From a checkpoint of a small transformer trained on Wikipedia.
Size: 18 layers, width 448, 10 heads of 64, MLP 2240 tanh GELU, vocabulary 9027, 61.1M parameters.
Architecture: LayerNorm before each block, learned positions, biases, tied embeddings, capped logits.
Training: 703M tokens, 10723 steps.
Each number is 128 + 32 x the weight over its row's rms, rounded and kept within 0 to 255. Layers, rows and columns count from 0. Numbers have three digits each. The size before them is the row's rms in percent of the matrix's.

# layer 7 attention value, 640x448, rms 0.0527, rows 0-243, columns 0-55
093:145190154125146119169168150152132121081105108098114098108148109166098140126135132043187124144169122106154145163158120141135109174129130142103115131147165090072121195178
094:146120159179160179137143137180097150177174120085093153158107188148109216107107156187118141109128162113117112160089176187099145154116149120121145160156117086130118115110
095:109137139106133073072094129107110129194146119121104099117143184125109105162137096150167091148137094100101162080139156143106085115166125125131124140170136132079193187118
098:108115133096091091144140068162101149145218145094159095133096086139166221080100179084117157108124107123077153048084102104115103120146121091107194116103072117166183204100
100:177169213156128159197093158147172085135153166131065087124101116099121084129134150094132145096122120150124177159146107117103133075100125147139129072120143063132159127068
099:158158135122127141130121075180136118190110185095141105157100135073172122146102136140121181105134137123077140203177166124142209188087141114161111061125148093132222097130
099:122119126113115118152143108138159184126108148044142127144103150151105174136161116164129163156140116158124135148131119161090126111151185155120149113125168152078110103205
092:143183110071101147077096158216086071101115109089124150053144148166149185163158074187146134108114134159084097116130137147090077137102170183134154032142105113118071132086
096:166073137115123108132083088150146098123133127142181135155098075108154155133105152118102148168117165137128064075131112134035111153158127115085156146149183076132154120118
094:163170116145121178119078128122140148171099106116172070095111057148093127087144101146095065109053095173141074203157128072130135105067106159123104143174102134182119075156
096:153143148091138085144196139170169115101126144098100183116102190135104119114081158073110132125158153157099145137105145142178145112052126114142155167042189122118157143189
095:088175117104154122115103108106186085198091158121180133179187088078160069110166111152171050116111107109135141100122189120153107102082112097008107126106139157202103127086
098:061125148199175130131154173143131163129103159115141059126126080104063139138077091092105101157191148110090123099158160107156077174131099126185117140153197125066131107110
093:150086167147162163176120093136090123163185165105117181164148088062171087137093135086093148129125138142118120150153141123138068163192051149113121131163175077104091103138
103:117167100154123093162059115151112103161106125176085130097136130135126181083149184182137085194141128175059115101163161125163131114095144145147077107154167076163116112133
099:080162103126064075197150180218062117197143179124105161129128162152145117105122158114140153145101173136140134153127134087124084102148104134124141117155153081159089111140
100:098102084143089114137148090120072150130164185091105144151098108119144151080146150126119174115180074157034129110141151094141056152148152066090145106091118124166137170179
091:116113131142058131105114148172159090111130160104202130123092118172140119183114143112154164142083087129110105099127138132136086044139124151097124123152097151130138102104
095:138137138115128146140228125083112165085090079169140076154157136135111141166077159140104109161121093124044157129155077195174096087108137092180124133204141168101173100085
096:108105166090087132142145140148123166067070186144169093091118140106106157149125186140140130093156155132161075081142073115218156100106104104144144170112108163079108128099
105:131081133131168182113132106144153086130128149127097133147058129177160115159070161123164182113068106123120118163086122127094174159078171164095097153146132087119140156125
090:134189151144098122104132084135152123145091125073084131130153147100116151056109116113135116083220172105140151147164107091146165239124102108071197143128158132151169139112
093:180163094155164127172177163166116175145110092132090118114161175117104126096118146114069081124132169139068170106126163159114096104139148087134139125112153129157110145139
097:155148170196130137133153104165076145121111140099162151197168110127123092113113155122075158171176085102127082147155163187150122148067138073150164112123136159145134111075
098:092132128129136114132105119179106111142099177142100121154134148149121106116113066152134161135149157135157091112118140130142197097174180164155093213153126100142143133116
093:121127179124140091123102077100103119121118072094155113160131111094198097112179140127168124161122132130120110134191120158130189150179130189159139192121122174123182127139
093:110101152139099106191109113110099156163080126162100180119134065113150156134131061131122088165066085150136130165127133112059081132060096152125130130111189114143191150135
096:103130157202141090149124069090112136117162152114182177133168126162110151123149132158144125132148105121178074094056141119113193135191131085104185147109129141105089150128
098:127121097113132132134135186119119089155132074103094130044154126105117163110150190133135080124083157172115105157098106092128108144140119146133126222077145064121086035147
100:141122121091095120139143107106083150095142151182149167107136149057138091099159048148126174101103109136116130110151107143176148084152149136129122218144145110071131133095
093:135123047095080108151120144093159130128108088134073106055174102068155126144179092101077162133102201107151110113087068122201123178109114160051121097165185123111112210140
095:052156096103048120142177107138170131063141093125122110170142128108136138117146176147157169162111148162127150153131181135101144151105157098140128058149094183095147134106
095:176149156129168118174163095123161155111058136111135168133114062139124065145157126126150154160122090134144134114099133098121183157121079181091142176086121136100111117141
099:167106194099123102072133110117161103141055100221144136124153176151155131119146068146182145174151107109156130116162150102136008109106112101197090131111124124150165071110
096:167144144138107124147179152173068124138112182153088165129097131094153118144171124105109182118156119158130122141130110138119143163125191114153095122092100051134075142142
098:139130136167101113145064137087082072096172127140122146130171130159105220151192103146081134129090152147131061099103158140175097104122168142119127178184135126035131158090
099:130131205132099149193150137132163164094100055151164080103120122145117218105154170158136107068128084105122083078167133151138071116147160102159121058104194160093076096069
092:146114104173146129170118113050109199124144120129214128164122214169086163167085104197063125156151144142162134098080185160165124120163166137058109190154100176094092150105
091:132125161133175101105108140106074090162164114123111153089142147129116138100102070149076130143167135105087078146188116183115092118144128123138120105144142153097113043160
096:104143147172158135199135187048049123126145128105113072176102126144153134079085115099058168161068181153182139138124179152160137120162092119102131147108128059103102135138
094:113119135143100167097082122085147121116128143134135167146118133132080159150143110165128144103109136131067106105193157137054126159150147083121132151138126121085139160094
098:177148153141106153108108136131104151119124187155067103135145149169137135141104099153130142070068141138078076073134128096122101091192147126146169137084048101136136153112
099:093137057110057182155149130104148122123132123131163117120175142111132077106167089119155085061134161181130101145160140138170095197110096140093162154120109174168130132105
101:133153093106104177099119133172127074094111116141152156186157125118061143153117116099129148118113126139141126106100189216063122066111178118049133106111111093141088113129
094:172159114114148155096131161115179110130082083125108134128113122091143164133097063110196116104126129151134122087081079109084091107098166117087121151129117161095140097111
092:157121194091149107087125112140108136176131089076160083187189129129119147092095126089189137119135098152122163127117128136157132151111120170116136125139074096156148092158
097:193098163108105140180135110111113143137087137115121119094122146110123121129150185114126141139138102153126099128125155117106133183159131102127086096137219084159145103077
094:162115116150072147148116162092134154094113124133120160155165093090118181121151128102165182109137097147208100132157126126086124112128146142116110095111120130084160140138
100:107079140136095172101100142141102106094091140120166119158155125161173131151098122061137143170149118209186092137151151143132168115104082086110123115125068153152142087171
102:091114210143127141145186156202114119088087110189107133133119091098126094175125116050172184124138115128123162178102129148147148129107102176132144084127123111192142137088
096:125117138144174121119155151101114106094144121069095098141144162094106117150073065175196121069152111087115119069141119142107080094155101073144125104151177176154149107143
097:167172183130111128102082119163125095125110085133160115075199163143156108132118130120146133121156118112160118096116126161143151144107090115137110067126147186064094069139
093:127135134097104112157079116118150160111132117132109113131117099101141056064125109129090112148100114175143176096136088169179075132125136115108117145079114093127102093087
101:149070203088074151134111161133098122106125144144149102106181091198160119073108148106132120177138118062150121095103150192108139124173086128097165113155128127085134123106
094:094132097092152138158143126118147098151083110138121124207162131138101067156097198074107091141132100128112126159124130140085153135192163112150145106178155179098127092150
095:104159130114097138122091092118160086165133154131204141196122163059104113197104114169061135090132147149150147167124116196128094106152132136156146135119065069138160164104
098:113123134134104082107133085118112132186127106179086129155160072097096140162182174169134143028138135078097127126164102121119018154147132085127162182107066162129137047172
093:138113146101149082165061131155152129120105135087189111160128190158097123143108162107103114064075163090197147133059148177169104055101118137124102161158120060123082152151
097:119180192090151173130130165199127136133085127137149121187127169142091066089126159132108098141081183111120128135143103119087119139103130119172182099044179088166119095152
094:222146119119116091159146145178160150118120122114151150114166096104136089136128129077133165160145101079129162151154138077071075103183129143103115114160117106095139111096
099:133148148083132107120140055123070100107139107121148154131203138181164161125074131157113125073168106139077128086172154128171142148167140125138140129182161129056189122185
097:161088089115095139142093045124147131122151050137137127077146135125109120142128139138143145091106168146141151146081172161174150150169125147048119160141149130118106136073
095:126131130108140137128185157070188091147112126171137148146144138130109147082141149116147117125142094143063111099157115094130122139183136120153123073101095128106110138073
091:052131139119161091139126114146138125133128130184130122112097110184159109120114086110177174144090159109117143150168145114129129099164179145081165144168131133149179089096
101:168061089104075112094103165120166152172092175162092157145122145133128093170151138109078072097115170149113120150110132120099085193158076079141155094101137131119111109128
099:133140153126110140114155137101119141130183149119171166081156126113127174159154182147141156095090097140131180125092133120110107109140120147204101203157151126181124114200
101:129142148155100143167127155139126171181123205144200190145158163155126117188140126163123078125133104156127138186113108065103109166100073155160119104086102140109088149151
101:121121115145095108157134138132147169146199129076135125083193141196064157110154152141131158177102154110134087162107122118128118140157109132147188118106125163087131161142
091:160082113168172124099163114147136087206127119146142170092079125175168109098099180094104141098130120100119166159190070104140180123085189043131157138127117075153123157127
098:137120074103169085117125097084110138161113129132134100140185131097104113110156095124118145098164140136129156143090179080137129099136059113112117137103112147109151133099
101:065158118127156118145182131135140085157140126138098129171141159094107142099100118137114119149108135181091141099167155105118089075160164123117088137119087154127149141117
106:096091153189089116130039174133106112100159069149129141094130103089165173193112114171153162165145115129153087109212084069048142136142118138149158117156126124133158150146
108:128112205147103127158052088163069108143147167085115138191139129094104169154155136164141142161154200169130115108055155143159131172117158113137173155045146079109086086174
099:111113164107116141157129094085175129135156145094091096126149180109107070065162148186114100107128183147156188187082146101119120117154135100130064104136096105156080136155
102:152185165078141142155115121139174143165117077121135119122144100140141134163086155141104136144133152151134121122106146177215144152102148148129113127151109134150074099066
097:124133204047153141163116159126093118149194124102123096165102104116152135130117099111107136161098136170176118092077175204145072092086157063096173132089114132150132116118
103:090105109109089154133136067072059158130087091125160112105105102113142170124122105115099141165142174144159100108157088185148108150129119150133087176102166132151117095112
108:111129175166141086114123118139101079096131118105135143120054125169164146121104103072071092092162141150066147103196092086064190134149130110138135192149145079152129121078
096:129130197108122158098166125166142097104182070070148116161110145136116134169110130128132122127113143160170133134150135159120081116084110091158144162133081112113103133190
096:143168094162150167155163173172152159111116131185079112149088109140088147129129132146125075123124097160085062053171133115134159112104097116155093158080089094115134098081
099:139142116141128162112160091128140075153140206110108116151095186211154016076120111176123140130121151166134106186129132063181076109160137135160153142080050079153138150097
100:095094171089068136146130121152118156127120093160140150100084121135114134137118178100153187159151110140148108111146068088100170187176089188076144139117169118156110066123
103:140138095141100084153120105100103113104099206125121121137134130107073116145126085088103111199084149110081135137117118229077162097205146108165118183112108111127081205149
102:111103161155169072115104132087083126169158136108139165124153129137106104088130110120144078101079130155114117127121108138109106118101098162065130122150130086150167184140
098:099135172104101102102118084109168155134151048108143113081084093140120102097109099161092124127110188112070171106136162142141144109121137052132122143124135075144123103121
107:096130122133117122121133197147158118105098146105083165126151110120097177179121119100112077115179075112106130154159125104106111096143121119107168132169102122072139132134
103:136126135073151126138151161159109079127092170087099116087154125159127172144076068133155135136121139144055210134155119144152155142135115094147139157157115116167128104144
104:110119108103097167178163111161096124115069147147094122093162140158117093119131149071149130143082125133163096105114128152168161084188134102163105144081200155140123141127
098:162189162162120104066168100144130133129120112143139116109082159073088152090143093102135050130145123106136092136131118144135144126147088101090131119121150090137139144111
098:136154161103212145131144077102061181176135099161116119152117102122137132146095138096189147119055156079153204149121107107124140147125086118144131157113130055105131111083
107:129108162140115123111098113095149142081141138104109149167145163180136133162151141124090160121182072076106137148061157198046139127113169149228115109113111145092113111141
099:161117072160042165123105135129131181140106120146102161120110146196129117178160152130112086144125103120063087174093090097135103109104136180123102120067140154127170167143
097:086099140167130164183117201166166197124130131090099084134096053088153163090066124125170103144147187146111093096084123032089165090157093092099076153144104134169115133094
102:131202105088137121107148117150095156114146091071183147150136140082151088100095123147137112132086136124160156091084129125174194080127160110118193119238052121114080178125
095:119154119118121100121104085177071108120128130111107121145102125116147137132119140109146139136170159113122150091109077149128110124157100128098113077140099181101119152155
103:120048149159101089154155141126141134132148139132091114097129114173165116105090124098127179175119157099068100166156088080093153097066111147156096122117169093165162114172
103:231114139159131180118152190133173137143173088147123156136193164128151080163150179093116168148114174129141162150121125146093105141122124169113158149127144080095119129158
102:142145171177151111158101102131186084114150145131164184132124150106101152112150150180093123162143111118190143095089125138128113078076110137131165110135162119109136072133
100:145133070124102103110107166137079134121181137153157185082180159131164098150105130099114112137099171169110181166091129120101053185107113138097080101120112078140134149112
095:084139083108117149129103111072148128153111144101104092138062117103160103099123161114125081162086119146187078100132145122078092095167125092098148154125130080123101138196
097:140150116173077169130130131135129147144092073166076085164159141153155223108130158154111121102169094116150163077179067172130133139097129139153135149129128122089108179086
101:191129081089134171137132136104136169116111119120110079075049116128028128163124171113171134116122113146142069144160081123127135147119125125124171070140091125147150157116
099:138112204111141105119115123118118153142103121135149073131153099114114105169107096111170052155119135148140121132097138130140081102143108083117134167137124065188112177192
097:101077147120153123154089134142144099105076127101164132130175102154154142196055085173130126106086135082145101123152077121095172127146075154132114142077119145090117127106
098:179121154180161150106127085138107163136145076135087131139088153154079108156094124091145145119147126085116060155134172112142075162126169130150095122159098187184146080133
096:120123130105135116147143156099122136112167106121125187144125208123150170151132125120145168107159119127155118123143130106145097111121173118095130116158116114147104132089
109:132101209055123112150101146109105068142132137130133118120148161124159151151171105087142144109118062163112092107100150097127114093100076174111114091105121150116118074160
100:156118176118165176094147152090106156120131137116100158053082158094119109090068177106175155119133134151154022086130091183124132166162153188128129086155157096118149123118
095:060172085176136131128127090185059152060116159124113118111106117126142115124109136098102114135218144130115118199099073138150105185127101105124143097172117123133109112137
108:128138171159156160222117075145154079088145148127096128164121147124153194088093175138148136158127208078136156115152145120124118141127144101145116081160083122071118132138
097:109122137195139102084152108125155153110119088182093123144152195138191219081098154168129116117131151072080130183111109094120140165142148188083100187157146162132108151154
100:108127120125166161128129147093049127115161147187125082128147103167154140107129164179135123109170124102117112090131108102087089066165133124135098150147066182167154127105
099:116109126148128149114123121120109140141158132165115124129108081121109119086156125135098041198096131096149135130106118185135152064131134154162066148174132092107094095133
098:131077151063116151199130097147152074159168164139070157142193071130079103124080182170158081146151108118105100153105175137141186097109153119119134132100132125062150110073
095:109137102126168091157117122116163144123138154150117162091094137074108127113109148082153166130126104114119145096157115100115131083118159121169146128178143098073129168056
098:183135152097077135170139064143116116198065081051144106108087108145208077152123119121151147158143141155071092072121091103150151136161149112164142121130123166107134166111
099:136107108115158122098114102088148143138130140135105085140134162125092120139126085106143072131123138133101116131143116091126088145083168181160109105099085095109129106158
099:163129088172116125111096185139190124174107088105141154161108084109142136150110115074095133140146159042110155124120064153096078151087132127142119128136145147132108102077
103:082102081140147129113128177140173144221182164112178125146116108120154087121133151146156130125101129100119160087133089133145151146135138102146032106090044073126124170152
107:164105104149177112073116226110123135165117106156120071186168127169142096074119123116070074152108118119099152121093117104122162096127122167121130097181135133164072139081
101:140093171102135115105188166094143105144079194158096124110146204144089164161101123164134112113142084116141049130108103098151088103122107152147123133106142073128123147106
103:120116131173083148136070130125133137166120193189136115149131151087165131115118110120115154120145115114082200152144129090093151110109120071161140142120110130131198110218
102:116125180163147146092100144075086098091104103126192121158042097143099154078094157168120100111127125162146156199086083137158118154070093072141101100126109094156110143155
100:135124120136139076124158136210066109136164107102116141173151126123159111112179071118111097087164113135125186103165112134121127101142117096153104116153123101147120058135
098:113125119127167075140136170083112143160157083138084140128078149153100142108090168085059144115099129151084152182170170157174099099089078111083105146132123063075122153117
098:127111084139105146106076174132133070113098109133184180134057147099132099156110149135149159072121150144184166077135174162098160208101111150123136116141138154126093103145
101:132162114183091104105135128129078119094169134120110140135145157164161148156130113146132104139159143169138151157106142081116134057167178126149090095097115140156142141140
102:132095168064160126137114149130130130082085136099126146091096142133088135144137099158150102155148080169160112092190084132133189140123131132085113149087086090160092128202
104:185171108082157185089141073096103078164148144171106141164154127146096130125117159123157114150177122076106147109132162139129158138153151130154162066126102120117115107106
102:125142125148128109128172162094125124153147173120119091120110149139088135095090102066134180114074185122123144067124137123189101148125146099120114142143109138195102197129
104:091178116104125178063152114083121139117118132135076108121119142136152135136138133116137054120118220117140180127134094070098106248088110143158129166106137091164111170127
105:149130132116087066155148159116116096177142120144103135090166180145094107167134117104140170151122126103027185073103121115073091160152116103143110036093136109109136126129
103:151107123171155096129090139094143136187102159108084159105062127119141163145127154084103113138147169098140160134142123128147118098188131073080126131109079117136125149117
109:107130104157143136109134113116113094112180091139130117150180125178131120125135147099162134078140176132129175104114160068118105153120174139163182125152105139162139145114
105:142084149109092100101125148154135118124113139156174117097130163131110120162071089124146124138080117134123162149139100132201118121110145129119080128127126108115092150135
107:215149115158169101151140122148146121137067115176107125150115075128122102130135147103127157137150175116095128131136145149097157129130112102145127127114144115102081141145
103:086116158165146100108142079101160097161109141133145151129174139179088130122074121113139093095138093088137103114089130106160132072117115130143093138185079091118088166094
101:104105173116148176053101102083067131127082103108162119096159098132108176124174095157111153094078128109110136178124130119050141106101127102156081112069138084096105206141
107:123140111129118146183058138151174164136156182177169108116136170141149107114186116138128139203106201139123087071155140132090110146126093130148136126168184075130104113177
109:110170157132101124100155163106162117101180133169066115132110132179162113113193076138138118121162113108164158170101149101206085129111144070100098136110154140168131169082
107:130109157143172073192111069134174108134134138064130103066127094120162162157127108076167125159114133176155131080090140120151139144117115151102136078190143077171124095109
107:151164107122151112085147168142116112152155142166161179130111149148173108134153143089151182151186117155097119126136097160145152136142116159097129110128151166126109143103
103:143131082125193118084166113101205034130099097130159137157163176123107091107096055151141124120138133179105145130147184149130125196123125152091074136147149124127139071151
099:129072155119072172178105129162153132167160143171162130176124129147084132094128117165183096098100145108180085154166179118087122100098128165078119122125152127120114189168
112:094134103114152067124080120154094077136129129175131105142161141119131134175110087120164119122064157155103154108099118091116071176096160182073165128134139077122131143149
106:127070111179114162207155190120100133098092133119104145106130146149085105138146169165099103149155165125067102067121125145160095178096147123127135155095166100149113160121
098:104147147111135128071112115155180104119086109142073057115094114136084117146106140174108106070116143155134157131180152164109084153107105045079138113099108167092179157078
109:098108154164131173115111144159112141146150125105054094128151109165138157083184125120073122106133197144083134103131122125107138140119125133137125136110094154096176156127
104:067121121109141144164116104112182125178115138102163136110164135087123157113133123126161137130122166133114157131255115114123173164105127158080173148127111104095121107122
100:110155123083089107124089132113178157082155120188165120117169113157091106186157171110092090160144133108107152098128134118170126078156145096100122151125103106127070121101
106:094144147078110096174170116152097198196013105107177136139140158139107142136158051100095130130097095122137122174119134097117156118153109126088105087192070191108139154087
102:162131160134104148122205160111118185088137072156140097136115090151122108179161155125125129143152163143136106193092122099127110107100102138113129068157154092154098148126
107:182130126104109172078163129101127086132082160122099156127105147166121146128084143127130132141158152138081145138124161090181068143127038078120137149100112139072085128181
108:116165117105120138120116178121133110162131111132123156170146062118142130168137132105155167126152176154092155137129100144095109118155115129061144132159065074082073112116
103:063175098140099115107115159116110112128144140151121117164138142149170130110131072147120092124065104109114140115104118083143131098166070178135105140107144129131123107116
099:124154101143094119114117154059059103135173140171089172095113146143056115139088158070078115062220100133141176092118132099161093142122105112123129185088111143128083103146
105:085065166179172127157099077141106120108089119100112079123100133173121110161091108091124184121076151095086139102116133116150103167120152107171148156141103123127152095113
108:188128101126123138103159119155171129120128145143151173144103131100137111118042065143152105218108144047186142112137100110216169083108183105088123157106081118125099067155
108:135182138103139117103121086112150074151141119132127127130144163086178103094143125124158137111117156143165186131109131137117098162124155130153167160111115131105123150126
097:120127126131076172106129130168181103092103117105092123099158160122125144109160179089149151140103124171125197148116116129182143129114109116160078110121168114184153120147
106:112145090192054146122105132066151110131188162123192045153134075093094190160109147098198141128145121167141094145141189179071130102126101082061181163185148103169130137137
108:090161064114108177090080196123145124076111144170162124099154142152126175143114122143129135167141139134149163138092128146095122134138048095121085137048108129120119113128
106:128116106084106127075114164136157074203122114133127194081142172101137044136167122116074115171145156093124140123118172140178189151125165101163104125133144084140095086096
110:154148160187125140115129145153160075211104134153145136117149124135110092091131102148147106150162146172136080126103156168147123172124135141106103142145122109094101216106
099:149150134141081152166122144174142130195232064133129161113135134146159102145134177172122030165106093098123129077077060132152122094121170087093144098213153134133114166126
104:102117110138105125107070137155147172184105174110207130123131113167084164122175136190114204161126096109170141051099127171153098108093113092119120119155071134146058119130
104:170154094140092153105122102146102191181140123209114059118111099135138130169141152151124108081084107091104166167071131145116094114087186112135128157107128120136129087035
101:117093130188103164064176149109160172099136182141178141114107172138131120116110120126189175121125103106094080170102079122115087130105113131122086151181111109105119170172
107:116138158137191111141148140129129157145133108154044054185088133140118098153147156132133150173077150115129078143150160159125143106165091117125161080141107105182099179130
104:118157184106060140141142182159138186135181114112165191151098095146103085137037159093158142118112098167073140172104120165137146144165056143124146128101103113151103122121
105:096078154065163122155126055101173137144124147093137160061159182132121160120170099104124103169089101160112154151137120143073111172172154091145117147158091094161145172105
105:107081120142106178138082154120125118079146205164087134096131092084125102182191116156121130099101089063185121216135122140145123094048082136191137127091057136078152103151
102:120088165146107126125119194147128063155149090129134117056077065135079092130074133127156134144153098155139112169069136145176128115104131153151190135090097098126104084119
106:133144115155112128149121134121062168157125147130154183108115138111128161157164109047122135098119178122117147080110130168122093133086134141085092080105121116117074121201
108:134161197126133130136095152157134120090126155100125113156098080153132128118158137057134112148088125158058115197069091133096133094125136170141139121172172169087061182162
108:199123140115079147107099092173142176140142137130130168113096176147152105076131064126134146118131115112051130099085180111176103134144171128157099115160112129132133173101
108:143134139145094051109154186137085059122084056170128144094146105100103145093122174144079160116167117157097121156125171130030138092063134089113138172126111125138158097102
100:196193114092111107181144121153100061117173103131115152111162140146090164123127174164108105119056150125102120119137160125066190116157148134150093137117111089136098136080
108:143177169149052138071044164094150078100097117135126109126200123154068141058037081080122123057111090132141135103135095093102166162198133122144132107155112155105119163089
100:090153116119121121107185120093141118128089165119183129147075102132138098097134158131133147156127164147190170164071133144169098068163146141118136189113123133126102116060
103:103157154128106096204110132112116133146108089112185137149103177112072045102129117142151118084195097094115165127081158127133130170133148133168170104147170154118150202151
101:194122103129066105211117115191103111120152181128170085147089081145124071169125076138134150177163136137169077109071129117114135020118132170058145110129183133112199149132
104:172106137153154127114151098114115138119126127142102111196144133110092186133106147169098141129127092107105106166125130147140159116177130184099105119119140053100136067136
111:122111161169121119188124087160146115157151139151148173160156143049116143147127122155083126130134118118139103108151150098176102121129153096106117195082154151159157118165
101:094106084113208148155146149095090207136158230178138132184128163099090088146087101147165120135152138140119198126120135118107164117109140107083144137128141053127161169121
099:088132095094098083132148077141158088157101115118138094117130107102126182113145127039134180156148118156191087167107139073147142141095189145081144163105127125119126102128
105:129097137133156112135117148090145131123116131172112143096073183127145104077098210105117125104054069153120105132118098153105147138132144136145198125185165167167172102136
100:145167130140162126159130222122120125128121089071170159197216079144117087135099229094161140104117149138153116109114103101148153088107000206170131081101143145125149151065
098:071147123160132083148129162109129180120154145096119133133125147068059158161121139162144058152138126131148070067126199168146139154150099103092123105173119132185096068148
104:179109144156095031099113134131139199080124152106088186079124117154150111085125096070126142101099132128097110193125156111121205129148094140152065150079101093117107145217
106:142137131129124164074103156142108159145073107133136124067132186096110102142148066130186120084107149106112147173130154122085172114124136102156161132128132185186103145141
101:153133170181170157121133097124128137133159136108121146095104153133084165152102190142122142129094152181098116152094045125118074112153088053098134175103107144176133107103
096:098114085104083169134126089148151119175100109129141223159119162136109116130167169177138105117129081079175192103086153127099132205160087102112157121150158134156116138144
095:138144113093120174128132157129149075086097061094115119172156131102107117155129105137114129055141113115164148103123136073145106134073123137213117128133067146151159158077
093:149110150148203106087203134126138137101180081132084113171074159118073164139112156084156087129136079069128134081162128116072156117078146118161131218081151125141121107118
087:144183150152135155114104096125125102135099174160085147200179085104151110156100179073113099173092152159138086193124200116151083177143150091133126064185144176215076164114
097:150122104122143154171124131191039143112126117121174162098078164129152130106160139118125183061152151118096077160138094119118100137100102088138079101130116102105182200153
097:129127129168144158113162136082132213134135146164074121174113100154144154161078161170120161153119119087070145173140190189094193133126097141093129129174144120136085122049
094:120127156165132175127163157160053156219135158170129090105102104172206203130101162102145071173166098141122129168095099147168120171080051098165134096098126111126153163145
095:148124117126073135078094176109136144100141147118140088087174102122107118143160148106142080142113121117155110124094177148082149110129111086152105143134146147167085131135
095:126098181142078150217164143119166108100132129145052108127162133146102075129060111131065194161074115112125112127134158101137113129156135193136125144177100191093183122091
095:089077126133108109136130155118148193129091134161157171099144102078174107145108163135100120150158131148140111105188142125158134148191159167098129181099158059127134081149
094:184173122148146134191127171193124197112129142184080101153154093092130115092175178140153099186121107142098116100182100097073163142079149135136081118160100185183159158119
092:097122090104104082140092183130180092087134174158087093165154085132109114090135061161158135144098145095105131149087087119072190125115163147116083188126101145131161105107
098:159145177166122151132107156091159212128070162166080173126109144093132144098090100182109050128127119069126133098174145111067059103089101188170141106181184142118145093082
096:095128094097106119137110183161121131111110153123140187122095080095137087138169155157082124111090096137081106095127109162134119091089121152127108150160169154113122129212
088:147152135139079109157127109118146186123074122143030099158159142138122129082080138113111130117161196161084142142085182157098054157130109097109083121149104109199072134136
092:094138120102145162148106206134129139114135159125106210140151107199121094145095179123182079150133099198155088105120072108101125146114113112103132121163189094183124100110
097:198081120085098102130085154065087160097208135108157083154086163160180103113113181108144177125149125078109171063117167083118144132158046194127172099112131165112106107118
090:114129088199160209152171123137210149144111106119158116100144129123072106090067083161116142126137136078137151090165149175112062127161113055147128110199091107127142127115
096:116106183115082096128145100086140133170165097135097106108131127107113106119110111101128143077139129121092122116071081147149164095092144136098141120088143125158106158106
099:102121122116159129144183105141156145114111132081132115116144124109168093122082082016126161175137096148095054172111114086149124154120188141198113114136069145140143085124
094:155171120103129142127224119151103110074107153084098143187127095192173130124130174109209112047097101143124109095094131154131193059092113126172129131159076107183107148117
096:145073089122154110143185137066161172104109146159124130110140117083097131083147143168115136127138108184116193115146122132075121122135135123136131157122141109058153069136
098:115120053132115157124156165114147099155125122077061120118199154143144166119127124074183114143156142169203158082119150131156107108108114126158106125073094111052106082140
102:136075151119087133136124114089160193145116159057122139141169102128145190090091069117062126154148136154128124093096131163161168081127143141112121068061143138076115080126
095:102162127159147091137109150123051118080139159117069135123175119150108158072138148124169174128155089075099114127067127127126113114120141154117155163161119108135151144122
098:079149136110155127101127149118107129165119145129114164142136156185134123105149156078109144126164114083118168120173098129113114106197115139106126164193172165096093138112
093:187148162086104173184162122150089133085129095078154062214189165082112069160085107089103194165114103120126090137145168079169150225097122103174150132111084157164165127164
086:127137083120131193155123115139051113153096113160184158107126137134144141103075114103196115161114098147176156111107107126106076068063166119080088067163103097087132147167
088:148105161124130129074112118093122171125112096124064123164124161207172156113083055118134106107101119107146063155166152225149133131176179096156097133107117155082131103093
095:091116141163106124086140134118183132174109137113146127163169142126185129164130073092063103093098159145118062179123082159152117161120108073094063144098151099174061161131
100:139112139164126136055126108100134177105140166108111167074124130151119109089184175124132107150129099164202163155110107113134174148079174160146084153085129150106136127105
093:099151157107125136075118129093135126084144154135120091146153165064155109136110095141083092146103090126112142174173127141111136158133152071111056143168142102166094109140
095:124102106078145057120190150131194116090112060126098148166078157133147099120145094151141099119187153127120122137146157112113119089169135127115112213142072182134079151131
091:198140111135127108102140113137133170137091059124147126092132092123128171110153177158127125132112128128100123145109088114027130153111125088143108095163128070159155126122
097:131133060164131150092147115081105089153153127196198118129142148104099115133115085154121077134124181149098110125088110085087125149130113098130147129227109113080161110083
099:137119118131153138127196177141161132109088128139078160098133114134089170230116138124155175131072093169102201110123120104117116141125085128148085140180148107117133139118
097:136120164086122103089150147100107168150122109099103092112113157101150072135132118185103124120110101123081102125121146113106181132141123175143103035148118101074149079116
094:165200155115139066112114183145131121144130137122141119111086174034118070133179100105104107142132124139151130145177111130151152104172150148079155123089132124138099122172
097:139109137105129122139139064119123115121112149110216136088065118157130122099128156113158135127137023119115093125101084134112148142136149147123187189068105092148135166095
102:136129094060116170162118073088120068195123155056132136075137191066181140129123164113161103085115172106094088164077053136080143146128114131092179115115157125116118133111
091:165125205117090122145107124135161125152166115079151127097173116087130124075137163118144165143145130155123100167123047124085149133069196087126138117139114100086180113132
100:170149118097099111119116137141116102112143151060153113114186142130147110141124114102146090138120183116172123084103197130131173118167107140105140119108129106127082064140
096:155103137157121092168092100205074114111100121145137093100159070150150070135101073134185121152113119142134126150166078162179145175119181176123096125194126185117149167105
094:172169105129099135110093091155124100157095107154155112161107087140110144176130101116162188112085135203182029151104132150154114138098174070159051077114128141168059101160
094:125100096060132104112187166130085130175194084143098099173110138087072156167185115107073155118132059077121213187154156148122108117104143061149152117068114122097140114139
096:152144112161128125102132099066176114127136114103129062127105114187173160171208091180080126114098136144127094174179160105109169093125070118137150121168075144113141095111
095:175053101181076118133150122122074138156152119164141129064120124115131163120092129121083158166135058132153092102072111122160141113095131210093091136105144101128147086139
102:120133111068107149169152104164234097149167118123077103183102106141184115175134179123124146180132117149097137140090107093092129145130103079204124147060125126103127124160
090:174129063234153109149157188161125177158125103154109108209094068165128083107073069130136140190121083129129044150159113178098139098151112064143123117127090131138128155109
091:144099211135105094194096096111141132193117144138112154136116122134120146078119133112171152133077106115144110133090148120152159090097160122151183143068109184164121151135
095:133167156147120113168201096053075125106105099147142084142053186145104146134118124191110179121147157115170164099107149123003138160127092113084117112129098082118155172129
099:156184052123065116149153103123107148180159140120174111085058095129086112117142105126101121140189129110149188116159138109104114132137119128151078219151129129107061160101